Weights of a small GPT-style language model, trained from scratch on English Wikipedia.
Size: width 256, 4 heads of 64.
Architecture: biases, tied embeddings.
Each number is 128 + 24 x the weight over its row's rms, rounded and kept within 0 to 255. Layers, rows and columns count from 0. The size above them is the row's rms in percent of the matrix's.

# layer 4 MLP down (transposed), 512x256, rms 0.103, rows 446-472, columns 128-255
size [ 64 114 107  90 117  98  65  85 124  93 102 100 129 104  87 108 113 122  92  92 102  87 112  93 110  97 103]
[[159 134  98 166 144 133 159  71 118  98 176  91 140 151 138 140 124 182 119 148 167 140 181 112 130 129 145 122 134  93 118 112 149 146 166 108 163 159 161  72 149 134 101 119 122 137 124 113 114 120 112 138 137 107 127 158 134 148 101 116 119 145 137 114  52 152 124 132 157 140 117 141 125 133 157 110 117 123 106 101 101 110 129 133 100 125 175 121 128 154 103  88 107 119 147 127 122 172  73 153 150 161 119 120 119 135  94 136 166 137  91 149 151 126 118 124 142 142 146 149  74 133 133 106 146 138 129 149]
 [105 176 126 127  86 123 138 148  79 109 141 106 137 142 109 124 104 104  93 143 153 149 187 106 135 172 116 116  82 132 126 160 133  90  94 111 110 117 139 130 166 125 145 114 122 121 164 138 115 143  85 131 128 139 121  99 107 138 104 132 102 129 114  95 105 113 137 112 146  94 151  74  89 150  77  84  82 100 120 127 106 168 126 141  84 177 118 137 145 129 136 125 141  91 107 123 112 179  97 159 109 152 108 141 148 100 118 165  64 125 148 148 121  96 129 143 111  56 103 101 142 120 117 134 140  98 105 134]
 [138 161 103 103 124 165 185 208 147 138 150 102 158 143 132 130 101  94 104 109 101 113 168 100 126 131 134 122 140 160 133 127  90 118 136 119 133 128 134 127 102 137 147 101 151 115 209 123 134 101  90 125 125 120 138 127 168 110 140 113 179 103 199 132 145 167 123 116 169 144 102 110 108 120 112 139 105 117 105 150 150 130 119 129 135 118 203 146 123 129 137 127 123  99 100 120  97 126 116 121  91 121 120 132  91 130 148 138 120  84 102 162  63  85 133 150  92 123 109 137 137 132 176  91 148 147  96 145]
 [102 133 154 161 140  93 122 143  97 165 131 130 186 105  97 155 113 109 123 150 126 105 161 130 150 122 158 113 142 140 136 133 135 141 150  91 142 123 104  98 168  91 168 127 131 142 120 166 115 123 122 112 130 105 119  81 123 114  97 116 132 114 107 129 164 101 111 152 113 146 128 108 122 186 181  98 174 152 166 110 137 129 146  73 147 122 106  77 126 146 135 135 134 135 131 129 148 148 103 126 115 112 148 145 152 116 172 115 144 118  73 103 149 143 121 145 140 200 148 125 175 157 125 136 127 107 149 111]
 [ 87 116 129 122 149 128 125 132 148 109 158 139 165 131 144 119 110  95 119 143 135 120 107 141 138 129 119 139 162  86 105 122 138 151 152 154 138 128 125 120 135  98 131 147 133 183 110 143 150 115 153 134 129 150  96  79 183 114 130 135 166 106 124 105 160  56  78 140 133  84 156  79 161 112 107 124  97 145 140 121 112 114 154 101 119 148 128 150 175 128 105 117 108  83  96 137  93 144  89 171 108 120 150  84 124 153 183 147 147 130 160 106 108 125 106 115 111  88  94 105  82 109 141 101 144 111  99 123]
 [131 120 135  84  96 109 172 118  86 146 146 182 106 108 143  85  87 117 156 119 141 130 141 122 125 100 138 109 143 178 135 106  75 138 138 156 172 162 119 118 103 153 146 155 120 144 136 147 158 132 171  77 146 167 131 111 133 141 100 121 118 131 171 156 128 150 112 144 163 145 126 147  84 108  99 159 118 148 172 139 125 109 152 109  84 128 167 159 144 107 135 121 172 104 127 157 151 149 136 128 115 119  94  68 156 163 131  99 110 140 151 125 169 134 105 115  93  86 152 129 135 135  89 125 173 109 131  94]
 [116 110 101 145 148 131 172 118 147 129 118 193 170 128  98 141 132 136 161 123 137 169  90 110 114 151 144 115 107 144 125 120 133 137 106 152 175 171 128 171 121  93 118 155 142 135 129 173  97 109 117 134 109 127 108  95 132 120 105 115 148 118 144  95 153 150 112 126 117 133 122 101 168 120  99 175 146  98 139 150 130 134 126 157 123 134  91 101 128 129 172 142 125 147  94  99  87 140 124  95  99  62 105  87 128 163 121 132  76 122 120 126  83 106 162 141 164 121 116 142 165 138 121 116 140 103 108 124]
 [ 96 106 134 115  83 122 171 124 155 109 123 133 151 113 150 182 102 113 114 119  92 150 179 117 124  89 101 146 164 120 115 138 112 151 137 120 139 137  84 118 140 188 116 125 151 122 113 117 141 161 154 116  77 134  79  88 117 106 165 131 106 134 175 119 126 138 105 130 147 114 145 140 112 132 141 125 136 156 131 148 112 120 158 104 115  94 126  86 149 109 116 115 109 130 108 124 173 139 135  98 131 139 167 143 139 160 105 155 136  87 135 174 120 131 118 130 130 137 166  97 135 127 151 148 102 149  84 130]
 [ 92 153 111 104 103 137 109 124 107 140 123 129 131 134 135 127  83 127 104 100 138 140 163 134 176 112 136 164 105 104 171 107 174 127 121 119  74 129 115 137  91 128 152 132 101 185 129 158 143 122 125  60 159 170 189 147 148 102  97 120 152  97 119 127 136 126 130 103 132 135 109 131 140 127 117 140 126 197 120 160 105 107 147 147 157 146 161 143 144 147 169 135 107 157 148 136  99  98  81 137 131 138 118 152 144 140 122 143 104 136 142 121 146 127 112 139 145 134 129 122 150 117 137 113  94 141 138  75]
 [127 170 134  86 114 134 123  92 115 108 119 148 141 139 117 108 123 121 146 121 145 102 107 134 124 141 142 135 134 127 129  90 122 122  93  95 153  96 110  91 148 119 104 170 135 129 110 146 114 158 132 122 162  91 130  99 151 114 127 104 148 141 116 177  82 137 101  96 165 137 122 127 125 105 149 109  99 151 130 172 147  80 153 152 138 151 114 155 121 184 175  97 126 134 159 115 134  93  94 159 100 158 136 108 126 181 153 100 111 114 121 145 117 119 111 102 108 106 110  72 113 111 109 141  80 120 101 146]
 [129 113 121 142 113 139 120 133 133 125 159 152 116  94  88 150 141 101 116 115 102  88 158 106 100  99 129 129 134 155 126 119  87 159 137 102 136 171 105 124 117 116 130 170 133 126 132 108 142  98 129  99 170 149 158 101 131 123 144 118 126 160 130 124 137 117 126 155 127 129 155 144 142 104 130 113 190 113 121 166 150 127 158  85 118 115 190 155  99 189 114 122 113 117 132 140 106 104 163 128 141 125 107 146 104 106  84 131 105 122 120  85 138  99 115 138 124 137 130  89 114 145 143  87 164 100 128 131]
 [ 90 168 132  85 144 141 130 115 109 122 166  78 130 116 186 130 121 103 132 151 141 171 117 131 101 139 152 103 105 162 114 133 160 156 145  95 115 128 104 149 121 125 159 106 136 143 159 108 167  87 111 107 113 137 133 160 129 169 126 118 108 120 164 136 121 161 109 174 130 165  75 113 168 116 117 162 127 162 107 109 146 135 150 118 123 107 142 150 118 117 178 136 137 127 114 167 148 206 180 132 116 116 131  91 143 167 109 118 144 118 128 134 145 102 138 137 137 127 118 141 130 155 129 121 123  94 181 114]
 [126 136 133 123 135 132 140 108 136 115 125 132 134 132 124 135 127 136 136 132 119  98 122 127 113 108  97  94 116 129 173 112  85 121 131 128 149 133 152 122 153 128 109 101 129 114  97 197  50 176 118  86 130 131  85 117 129 144 129  87 124 137 118 141 145 175 128 176 111 126 137 136 152  90 105 141  89 131 138 132 100 113 177 127 109 136 115 131 117 141 133 148 110 111 152 160 117 100 104 126 125 168 117 113 138 105 132  91 187 141  97  93 104 150 163 115  95 118 169 126 145  98 120 141 125 166 131 119]
 [162  88 126  78 134 111 156 135 130 116  92 134 122 158 144 114 119 143 117 116 106 149 125 161 145 108 128 154 146 129 122 106 126  70 119 131 172 104 111 151 159 138 152 117 102  99 144 144 159 149  69 138 142 151 124  87 121 131 103 102 151 118 148 131 106  89 131 107 114 150 103 108 137 149 110 143 139 108 113 180 187 113 117 115 111  72 134 153 142 159 154 102 130 144 128 133 106 117 136 140 126  84 106 114  88 152 108 113 125  86 156 127 142 114 136 129 158 130 133 100 125 138 143 131 159 158 188 105]
 [117 118 166 156 110 178 137  95  98 133 133 159 135 138 100 156 144 117 154  73 147 119  91 141 123 105 134  91  90 113 118 104  83 132  98 129 105 145 101 132 156 113 146 152 138 131 115 152 121 140 160 157 111 145 153 154 112 132 125 164 144 132 122 131 133 163 165  89 145 143  90 105 100 138 110 138  87  74 168 139 115 152 110 134 131 156 160 136 108 166 157 147 108 136 140 162 142 120 121 129 111 143 150 146 179 121 122 101 105 126 143 147 137 107 151 124  98  88 122 126 125  93 136 139 123 154 100 160]
 [127 113 113 140 114 111 147 106 157 150 159 122 156 102  95 149 103 123 140 119 181 134 106 109 112 137 124 204 154 117 114 135 156 114 149 151 102 132 130 164 113 174  99 139 143 154 136 107 117 119 137 162 146 160 138 141  97 171 146 130 156 142 119 175 113 129 116 138 146 123  87 128 107 168 122 128 111 131 130  89 144 124 155  84 111 153 181 139 101 144 112 143 117 143 175 133 130 149 154 124 164 158 164 143 137 109 140 129 117 173  95 126 171  84 167 133 115 118 202 119 126 118 150 124 112 129 139 132]
 [106 108 141 129 129 113 132 182 155 166 115 100 125 146  84 162 112 101 133 112 123 146 140 121 114 114 114 161 112 137 119 145 113 161 122  90 127 150 173 103 143 123 133 144 127 109 114 114 143 134 135 114 143 128 123 144 161 107 113 105  99 141  96 114  82 148 104  95 133  97 123 118 117  95 172 134 148 169 150 174 167 167 107 121 161 121 144  95 147 129 122 106 146 144 119  94 147 131 158 136 123 135 107 128  95 110 132 121 135  96  94 128  95 145 179 144 135 139 107 102 103 120 128 133 117 171 142 100]
 [161 121  95 101  90 167 123 125 151 115 129 116 138 132 101 100 160 144 111 132  94 160 115 125 128 112 115 123 143  93 127 185  94 110 150 119  94 163 152 131 118 151 130 141 167 113 124 115 129 144 128  96 116 154 129 149 151 127  84 153 104 113 141 150 161 145 143  93 148 108 121 120  96 145 126 108 122 174 110 149 114 136 151 106 120 156 174 177 112 133 154 110 122 124 122 160 140 115  94 123 114 103  93 142 155 131 119  98 131 110 139 146 170 124 124 123 108 157 122 116 112 151 126 123 166 117 149 137]
 [128  87 161  95 106 106 114  68 181 116 120 120 146 129  94 128 114 129 153  74 106 111 123 125 103 122 126 117 127 174 120 127 117 125 151 142 132 139 132 174 146 128 107 118 114 106 119 194 116  90 111 105 122 106 153 144 190 148 147 148 120 137 158 122  84 122 134 108 135 128 143 112 103 147 153 135 151 144  99 145 144  75 104  95 107 134 109 139 150 166 149 101 128 100  85 187 117 119 139 112 134 156  93 150 115 160 148 109  70 140 129 111 145 138 105 139  98 118 134 110 132 151 143 110 106 143  98 126]
 [113 141  88 139 139 135 141 151  73 119 152  88 148  88 101 119 120 157 128 119 129 136 157 126 105 108 102  75 149 129 113 194 142  99  97 141 133 184 160  85 106 145 149 160 169 103 109 134 131 132 145 129 143 105  81 118 117 109 113 130 143 139 166 143 110 121 144 125 118 132 107 167  92 143 140  95 128 116 114 141  74 110 176 133 154 134  77  88 141 141 138 165 165 149 125 108 135 137 133  99 134 133 129 110 137 116 114 131 154 103 181 123 126 151 123 148 152 120 117 105 155 122 173 149 149  74 102 115]
 [140  98 163 133 132  88 114  79 110 157 130 152 166 168 168 108 131 161 102 133 171 107 105 140 139 123 137 124 106 128 134  90 130  78 117 143 126 122 122  73  81 102 133 147 150 118  86 136 101  88 139  95 127 138 139 132 128 136  81 148 135 123 127 127 162 147 115 142  55 129 112  96 155  80 128 112 191 134  73 123 120 175 111 104 128 122 140 124 155 152 130 114 125 139 164 165 135 129 153 147 123 157 127 111 126 130  84 114 109 134 130 108 140  97 127 126 119 127 111 120 141 200 113 170 114 115 112 103]
 [ 84 154 121 103 128 123 135 126 157 152 115 110 163 154 147 115 125 117 160 123 121 100 107 161 161 117 101 130 162 167 111 134 132 141 153 107 127 176 124 111 114 162 158 178 160 124 144 173 114 165 146  79 154 102 170 144  97 147  93 120 114 148 110 147 126 147 142 145 121 124 111  84 161  97 108 146 135 131 165 126 131 157 131 130 145 160 132 143 129 159 156 163  72 135 114 123 149  73 103 130 158 157 143 156 109 114 154 139 153 104 127 114 138 101 132  86 162 140 124 149 132 121 121 132  69 141  44 130]
 [130  90 118 137 128 110 124 138 145 139 167 121 185 122  98 138 143 114 107 108 143 122 122 112 113 123 135 116 133 120 140 119 125 129 154 112 140 136 127 165  91 135 152 155 113 154 164 127 110 135 136  94 128 117 161 110 111 163  96 156 157 106 114 111 155 125 119 157 110 177 153 126  89 128 124  72 183 121 115  92 148 147 129  93 130  89 147 134  91 117  75 185 127  99 126 104  92 135  90 143  97 103 141 154 120 110 128 146 153 147 163 149 159 131 152 117 104 151 148 109 197 113 121 123 120 125 140 146]
 [118 143 144 152 123  97 143  91 102 111 159 164 143 129 104 137 125 128 125 127 122 146 109 124 110 137 120 118 108 114  77 117 163 133 118 116 117 127 122 109 132 144 152 131 125 104  89 155 117 168 145  93 114 175 150  95 131 160 106 152 135 121 115 116 118  97  95 134 156 162 102 171 104 102 115  81 115 103 133 203 102 116 154 115 156 156 115 121 122 114 141 138 125 153 166 105 144  93 130 100 124 105 127 142 105 146 137 127 120 177 127 127 150  89  97 108 135 111 164 134  91 143  77  88  90 140 134 182]
 [129 120 140 119 150  71 118  64 121 111 114 134 162 143 117 154 128 115 131 125 108 121 164 155 105 106 117 154  80 111 140 158 124 132 110 140 129 121  97 115 138 145 144 130 171 117 132 130 103 171 147 125 102 127 130 109  63 109 106 111 106 120 122  99 137 115 130  96 134 131 134 117 145 139 118 104 128 164 135 136 127 125  82 106 105  52 126 127 134 149 142 105 130 143 162 124 148  98 160 115 129 115 105 158 114 100 107 130 125 160 100 134 125  93 134  95 119  73 101 128 144 175  99 127  97 149 126 145]
 [174 110 115  89 128 115 158 116 128 106 152 133 162 148  89 140 116 134 125 144 119 122 111 108 123 124 139 141 146 103 112 109 141 117 114 143 105 132 149 120 153 118 156 129 115 124 179 149  75  94 111 101 162 114 137 115 173 139 137 119 104 128 150 113 169 166 147 107 141 141 110 110 145 136 138  79 111 174 143 103 125 120 127 146 101 102 116 162 137 118 137  69 174 130 111 145  85 123 125 117 125 124 133 126 139 177 167 140 195 134 158  98 160 126 164  97  98 109 126 132  86 171 143 107 131 105 174 122]
 [131 109 103 136  76 149 129 125 179 129 187 179 149 123 123 125 132 145  88 141 115 116 150 136 114 149 189 128 164 123 131 138 121 129 176 109 128 135 137 127 167  92  97 116 113 112 121 119 116 156 172 112 128 150 109 151 142 128  98 159 124 117 126 130 148 134 161 148 116 135 142 154 149 129 152 147 113 157 102 141 171 133  97 154 137 131  79 121 132 187 104 142 139 154 117 119 148 136 173 141 133 140 118 142  95 158 121 134 107 121 120 158 127 101 166 127 137 120 128 105 127 158 137 130 108 128 144 137]]
# layer 4 MLP up, 512x256, rms 0.117, rows 447-473, columns 128-255
size [105  99  87 113 101  61  88 118  95 110 100 122 104  85 103 106 119  92 106  97  94 111  96 107  96 115  96]
[[155 118 138  91 148 122 125 121 143 108 124 110 113 113 110 147 139 121 128 117 124 112 142 123 132 139 144 145 145 148 148  88 123 135 132 106 143 127 110 109 140 168 119 160 190 118 135 119 133 124 111 118 140 147  91 125 144 151 127 100 136 149 117  90 135 157 129 136 106 113 110  85 107 131  94 135 109 106 134 149 142 153 148  77 115 135 134 171 115 167 125 127 149 127 137 108 165 162 149 125 122 161 102 113 138  96 149 150 179 150 172 122 107 137 121 128 106 149  99  81 122 163 140 165 120  97 124 162]
 [136 135 113 106 124 130 127  90 123 125  97 126 174 108 149 125 107 149 116 139 158  92 124 136 140  80 123 155 135  78 119 106 126 150 132 164 113 133 118 153  87  98 187 110 141 120 146 142 128 131 102 114 108 142 151 122 129 167 108 137  67 141 138 111 120  89  99  99 117 107 113 115 145 116  99 115 124 163 123 153 173 142 152 165 123 137  69 128 118 144 148 136 158 136 119 149 149  85 143 145 110 139 119 133 153 162 149 129 106 170 154 131 151  92 165 139  71  92 124 141 102 173  91 138 128 127 154 123]
 [196 135 137 125 114 126 106  99 140 108 142 129 170  97 107 149  83  93 106 108 131  83 121 121 149 139 122 141 160 154  94 140 107 117 111 113 143 116 141 113  99 123 151 107 144 133 131 123 144 119 119 137 132 109 124 136 179  90 107 120 143 135 122 138 102 151 105 103 151 125 119 145  97 134 130 161 121 128 161 113  96 132 101 133 134  92 101 125  70 128 158 140 118 162  95 171 130 117 164 131  99 136 141 150  85 118  96 128 147 110  71  85 109 156 141 122 100 117 122 100 119 135 135 104  84 161 140 121]
 [179 105 116 180 138 138 135 119 136  99 167 120 120 119 143 164 157 127  92 100 128 124  95 131 127 103 118 115 113  93 121 134 123  86  98 126 179 129 119 142 156 166 133 151 115 132 120 107 151 132 151 153 139 135  77 150 152 131 136 117 122 141 155 175 159 103 158 142 116  82 107 148 144  97 142 132 103  69 158 171 108 167 132  67 143 131 115 129 147 156 141 143 126 123 120 123  74 124 124 116 118 176 114 117 130 134 135 144 118 111 138 123 104 160 121 119  78 105 143 165 139 122  92 100 208 146 141 137]
 [137 113  63 138 133 111 129 130 146  96  95 163  97 109 135 129 127 118 109 116  83 137  92 131 174 124 139 147 121 123 179 114 136 120 163 155 114 131 150 120 142 142 119 125 101 149 116 139 133 138 132 115 125 133 152 142 124 101 142  96 142 132 117 146 118 116 125 152 128 100 115 203 121 149 118 163 178  89 104 131 146 149 146 143 139 100 115 151 132 132 159 117 139 149 100 153 139 132  88 142 141 161 152 167 128 139 122 128 132 125 142 163 111 114  79 181 118 182  92  91 131 110 143  68  80 123 128 158]
 [150 104 126 110 137  79 135  95 180  91 110 128  94  84 126 112  88 116 120 135  82 109 148 141 133  96 171 117 112  87 137 143 198 147  90 142 127 152 104 100 116 141 136 105 128 137 117 107 130 127 152 116 123  79  95 118  95 134 125 126  99 125 132 112  92  91 118 175 118 135 107 122 115 113 160  94  90 111 129 123 117 146 122 178 143 120 144 135  87  84 138 116 125  78 139 119 165 107 110 108  94 151 115 139  82  82 145 140  93 135 106 146 129 118  55 115 112 127 158 111  97 144 122 138  75 124 137 120]
 [136 156 118 147 125 118 136 137 194 157 124 111 109 116 164 120 173 153 111 116 126 145 140 139 114  83 126 146 128  89  92 126  82 111 121 105 116 145 127 161 100 108 182 128 140 139  65  98 110 133 137 135 103 130 114 154  74 148  99 119 120 174 125 109 139 138 132 123 121 128 132 149 109 109 166 116 150 135 117 120  96  77 140 128 111 158 139 115 119  76 127 140 102 103 108 143 127 118 140 128 122 145  84 138 112 169 127 137 197 118 147 133 123 146 162  79 141 134 135 140 163 109  98 143 125 166 150 164]
 [129 110 126 122 181 113 101 156 105 152 125 147 143 100 142 153 154 115 126 124 142 145 179 130 156 117 177 153  87  98 178 194 207 123  82 127 113 153 135 166 108 147 145 128 133 126 105  95 125 135 106 116  92 129 119 120 127 164 138 131 123 134 168 131 134 136 106  98 164 116 141 156 142  99  93 175  93 141  92 146 149 139 149 115 134  82 141 150  85 160 124 105 130 117 121 108 129 138 156 134 116 148 101 110 169 118  97 126 149 115 133 114 102 141 116 155 106 140 114 124  79 126 133 151 130 136 139  93]
 [131 165 117 140 114 117 121 115 158 131  99 136  97 154 102 174 126 105 146 125  81 109 142 108  97 150 107 142 146 121 116  62 130 131 140  90  98  94 146 147 117 110 162 148 125 146 100 115 116 132 148 141 111 122 129 107 165  64 142 137 129 126 113 128 127 122 107 106 178  78 118 124 213 136 139 164 137 119 154 178 165 128 173 132 144 162 133  71 150 147 122 157 113 137  79 132 182 119  84 105 117 138 121 139 125 116 159 123 132 102  90 111 134 132 128 168 156 135 138 161 108 153 101 103 115 152 147  85]
 [137  95 125 151 192 169 102 113 148 124 147 170 107 121 166 142 138 138 141  87 163 148 126 138 135 119 159 122 100  85 119 193 120 150  88 168 137 108 113 188  97 120 115 133 105 121 134 134 126 160 115  92 108  97 172 122  92 104  68 105 123 112 169 115 140 101 106 105 174 118 115 152 147 149 144 155 146 137  86 121 115 104 127 127 163 158 141 104 103 134 168 152 168 122 102 118 172 124 113 148 146 146 140  92 142 155 133 147 124 122 127 113 124 110  85 160 130 120 130 180 160 108 114 162 105 129 110 123]
 [119 149  80 137 123 140 137 115 112  87 117 100 104 142 171 121 164 136 152 153 130 176 133 135 135 153 129 158 140  88 139 121 113 163  85  98 121 135 110 159 124 133 129 136 109 117 160 120 161 131 113 125 141 132  92 114 124 133 130 144  94 154 142 100 149 151 136 173 115 156 110 130 145 122 155 179 148 138  89 115 107 176 143 149  92 120 125 156 123 133 114 145  94 136 103  72 150  97  98 155 159 149  99 127  97 122 119  73 171 132 127 105 127 138 109 102 108 105 166 108 150 158 100 133 152  78 140 111]
 [138 141 125 133 172 117 132 109 152 130 112 108 124 155 115 139 100 130 117  87 112 136  70 112 118 122 129 155 164  76 148 110 112 108 102 134 130  95 157 131 137 140 130 157 136  91 126 130 145 120 103 117 110 121 127 132 124 144  99 124  99  89 151 137 145 110 119 154 131 110 102 127 136 103 109  93  97 128 158 158 105 117 134 127 151 137 179 124 140  90 137 131 115 172  77 133 109  98 122 126 125 121 157 131 118 125 147 108 117 111 136  91 115 136 111 117 124 137  98 111 152 134  94  95  96 129 154  89]
 [133 104 169  95  42 146 125 105 131 145 125 136 106 132 107 114  98 118 117 143 131 129 132 154  96 116 162 163  88 101 120 110 144 142  76 133 136  77  87 163  96  93 157  95 124 126 114 102 132 115 124 178 111 131 110 108 127  90 160 133 160 116 141 117 153 125 121 153 113 105 154 105 140 116 100 142 145 124 135  79 158 135 172 202 137 107 108 168 158 105 124 141 133  85 136 175 156 153  98 134 169 146 125 118 143  79 133 151 135 170  97 119 154  92 115 130 152 154 111 128 117 129 147  97 137 148 123 142]
 [178 134 134 142 154 159 118 103 149  82 124 172 110 135 131 143 107 101 145 118 129 140 160 116 106 158 101 120  81 104 115 172 163 119 126 145 167 106 121 117 105 143 110 150  91 169 115 121 144 130 105  90  91 155 139 124 178 114 104 112 143 117 150 205  79 181 142 101 151 111 159 100  79 140 154 146 116 133 132 119 131 149  97 146 138  92  97 133  74 141 112 162 116 127 102  72 126 141 128 126  95 123 151 132 144 118 135 175 120 148 124 111 100 116 144 169 160 158 121  94 122 152 152 100 158 146 143 100]
 [155 123 137 147 144 114 119 120 117  96 192 147 149 159 131 123 126 111 110 136 160 116  99 126 117 138 168 179 114 131  86 147 159 135 117  95  97 106 123 141 124 127 156 142 126  92 115 159  89  95 118 136 128 177 102 121 137 119 215 120 100 120 148 102 132 109 148 175 147  61 127 115 136 135 150 101 101  92 102 142 125 105 186 101 135 149 121 108 108 134 173 100 118 173 111 131  93  84 120 125 120 106  85 119 121 107 134 127 138 118 136 152 138 146 151 165 153 110 155 130 133 168 139 141 136 136 153 132]
 [117 115 152 123 104  63 103 156  93 128  99  93 162 133 146 116 176 115 124 123 117 122 145 116  89 120 103 145 139  70 159 144 141 143 133 141 144 167 107  77 113 136 122 128 103  96 149 120 143 149 115 134 160 110 113 133 166 144  98 122 128  87 116 142 154 114 101 143  94  80  95 106 141 130 201 150 133 150 128  80 103 146  94 125 179 162 126 144 135 119 108 131 106 120 131 118 131 175 114 120 125 104 114  96 195 100 146 140 124 109 111 128  82 145 142  92 143 133 148 111 129 126 151 173 155 184 109 112]
 [129 128 103 136 128 116 139 141  88 152 137 128 144  96 123  97 130 133 143 126  58 142 132 176 165 105 134 145 112 112 144 181 119 138 156  95 144 167 112 150 147  68 139 132 127 105  87 144 103 114 121 138 141 132 126 113 120 168 124 117 119 101 125 172 133 133  87  99 141 103 109  85 135 125 126 127 132 145 105 128 159 143 144 120 159 118 152 166 100 144 135 107 174 137 128 125 110 178 125 126 120 156 117 118 116 122 127 148 120 170 132 152 139 111 119 104 119 157 133 170 117 133 124 108 160 111 126 107]
 [181  87 125 119 106 111 135 137 157 158 142 136 144 115 176 120 115 136 133 149 134 151 119 132 115 113 128 103 130 134 144 111 175 151  99 151 154 103 111 122 141 117 104 148 116 148 118 117 139 104 128 118 100 165 144 166 186 160 149 109 142 107 136 124  96 152 152  88 144 101 146 136 145  63 156 136  83 126 119 148 117 161 124 131 120 114 170 129 146  94 115  94 166 148 128  76 120 101 155 168 122 108  89  96  86 123 141 136 113 145 124 167 128 122 138  89 136 162 117 161 109 130 149 111 172 153 133 145]
 [154 107 126 106 179 139 136 104 110 115 118  95 123 116  79 113 107 141 107 148 124 126 130 163 103 132 164  90  98 127 150 112 154 134 117 120 166 171 128 160 101  87 119 156 103 135 117 139  69 135 103 145 153 120 105 144 132 148 118 104 107 136 141 114 172 132 151 155 130 125 141 101 167 153 104 120 110 130 154  25 134 113 108 126 141 139 153 132 166 119  97 119 177 127 137 134 124 154  80 120 127 125 121 105 111 142 110 162 133 137  92 126 122  92 122  88 132  95 205 104 147 134 123 148 110  99 152 110]
 [141 121 109 136  99  94  95 139 138 155 134 137 151 133 120 111  88 118 169 101 153 128 177 119 128 141 185 151 137 123 116 162 102 157  72 116 124 109 177 130 114 127 138 108 128  95 126 121 125 131 146 138 144 126 110 131 141 145 112 102 117 161 107 148 105 105 116 158 121 127  93 180 149 147 166 127 102 137 121 149 135 126 121 138  76 106 143 132 147 157  96  91  99  51 126 142 105 154 163  95 143 135 122 126 140 113  87 111  91 158 113 114 106 170 134 129 123 114  88  81 125 107 131 111 128 118 131  86]
 [157 137 155 109 154 147 155  75 136  94 140  69 150 171 135 122 126 149 102  61 115 102 159  85 106 144 136 159 111 135 140  62 125 138 111 126 127 124 146 175  99  76 157 128 115 137 129  89 134 128 135 132 151 153 160 137 130 151 129  91 145 115 115 137 177 148 122 146 130 145 154 100 146 147 109 122 146 140 138 142 109 117 138  99 104  96 126 131  95 128 138 116 151 112 126 118 134 137 136 123 112 137 167 137 163 128 155 140 147 151 159 128 151 114 123  97 157 126 151 113 152 134  88 104 151 131  93  96]
 [155 148 113 110 123 137 103 145 138 107 125 138 119 112 147  82  75 119 151 141 120 114 136 140  99 124 152 139 142  80 116 133 131 142 116 130 124 103 124 129 148 106 116 156 158 126 127  66 134 124 117 127 114 149  96 140 152 129  81 118 134 129 127 137 164 118 137  98 103 108 102 118 153 131 100 132 118 119  98 129 145 162 108 103 122  84 104 131  94 133 152 102 123 146 132  93 126 144 170 114 131 142 168  85 161 132 108 107 166 126 171 122 117 109 156 131 106 137 115 106 104 124 142 192 156 165 174 126]
 [105 133 106 120 148 109 124 103 134 135 118 105  98 140 149 111  97 149 141 130 147 122 112 134 108 155 141 159  92  50 117 126 134 152 137 161 110 110 152 131 121  96 155 103 116 116 141 141 104 105 135 152  99 117 127 114 150 146 106 134 122 133 119 130 130  90  69  98 113 171  99 169 133 132 163 135 109  96 125 139 135 142 110 135 139 107 178 112 139 164 146 153 121 116 124 132 128  93 142 100 131 139 150 119 147 113 132 102 127 184 158 156 127 137 132 122 125 184 107 124 117 124 111  82 127 151 161 116]
 [157 158 145 111 136 150 158 102 122 157 126 123 124 143 142 125  68 129 117 133 127 113 126 119  96 125 150 154  66 135 149 120 151 118  93  97 107 120 152 157  80 162  92 124 108 102 119  88 121 133 120 163 101  77  89 123 176 114 115 105 108 160 130 151 120  87 143 133 127 157 119  99 188 123  90 144 130 152 133 132 141 100  89 127 100 154 117 162 148 118 128  89 128 125 136 197 119  71 123 140 137 164 134 119 135 110 142 123 108 157 121 126 135 174 147 132 166 174  97 101 183 188 133  87  92 117 123 120]
 [160 142 124 129 139 142 127 106 148 104  96 117 130 153 110 128 141 143 128 138 109 112 132 128 116 131 127 133 131 153 156 144 108  80 144 111 160 133 134 110 135 172  78 135 119 101 184 111 120 125 176 128 150 151 147 119 133 126 148 100 136 131 128 135 129  59 134 170  92  94  82 117  80  92 115 100 131 156 145 155 139 125 126  83  73  80 121 118 158 103 114 108 136 146  89 120 104 119 136 135  95 149 113 134 170 119 131 120 110 166  87 171 123 110 123 133 124 111 150 131  96 196 150 148 164 103 135 101]
 [101 113  86 108 107 129 117 124 156 129 125 123 111 105 158 139  98 133  73 126 125 149 126 142 149 159 139 145 125  98 136 158 128 155 123 134 125  80 111  74  86 151 137 136 113 124 122  75 128 173 152 105 126 171 110 116 122 125  97 124 124 176 126 136 173 133 126 137 115 128 139 103 177 147 121 144 157 123 128 132 137 101 134 132 146  70 121 135 146 204 131 127 137 115 147  92 168 125 137 109 149 129 135 121 101 155 136 117  93 133 107 142 104  98 143  66 100 157  99 142 145 158 136  91 109 117 117 131]
 [127 179 105 126  97 165  82 122 123 135 107 160 144 123 150 128  96 120 131 144 109 118 155 136 123 154 113 165 150 117 117 143 165 149 105 117 144 150 155 149  82 136  82 163 127 102 130 145 130 131 130 138 168 153  86 187 139 132  92 127 153 132 103 131 143 127  88 115 112 109 104 124 103 179 159 136 126 124  87 106 127  74 102 130 122 124 199  95 173 135 123 152 131 178 137 112 142 123  99 156  97 164 100 140 159 133 133 116  93 126 140 145 112 169 115 137 134 135 111 104 110 124 123 142 182 132 100  97]]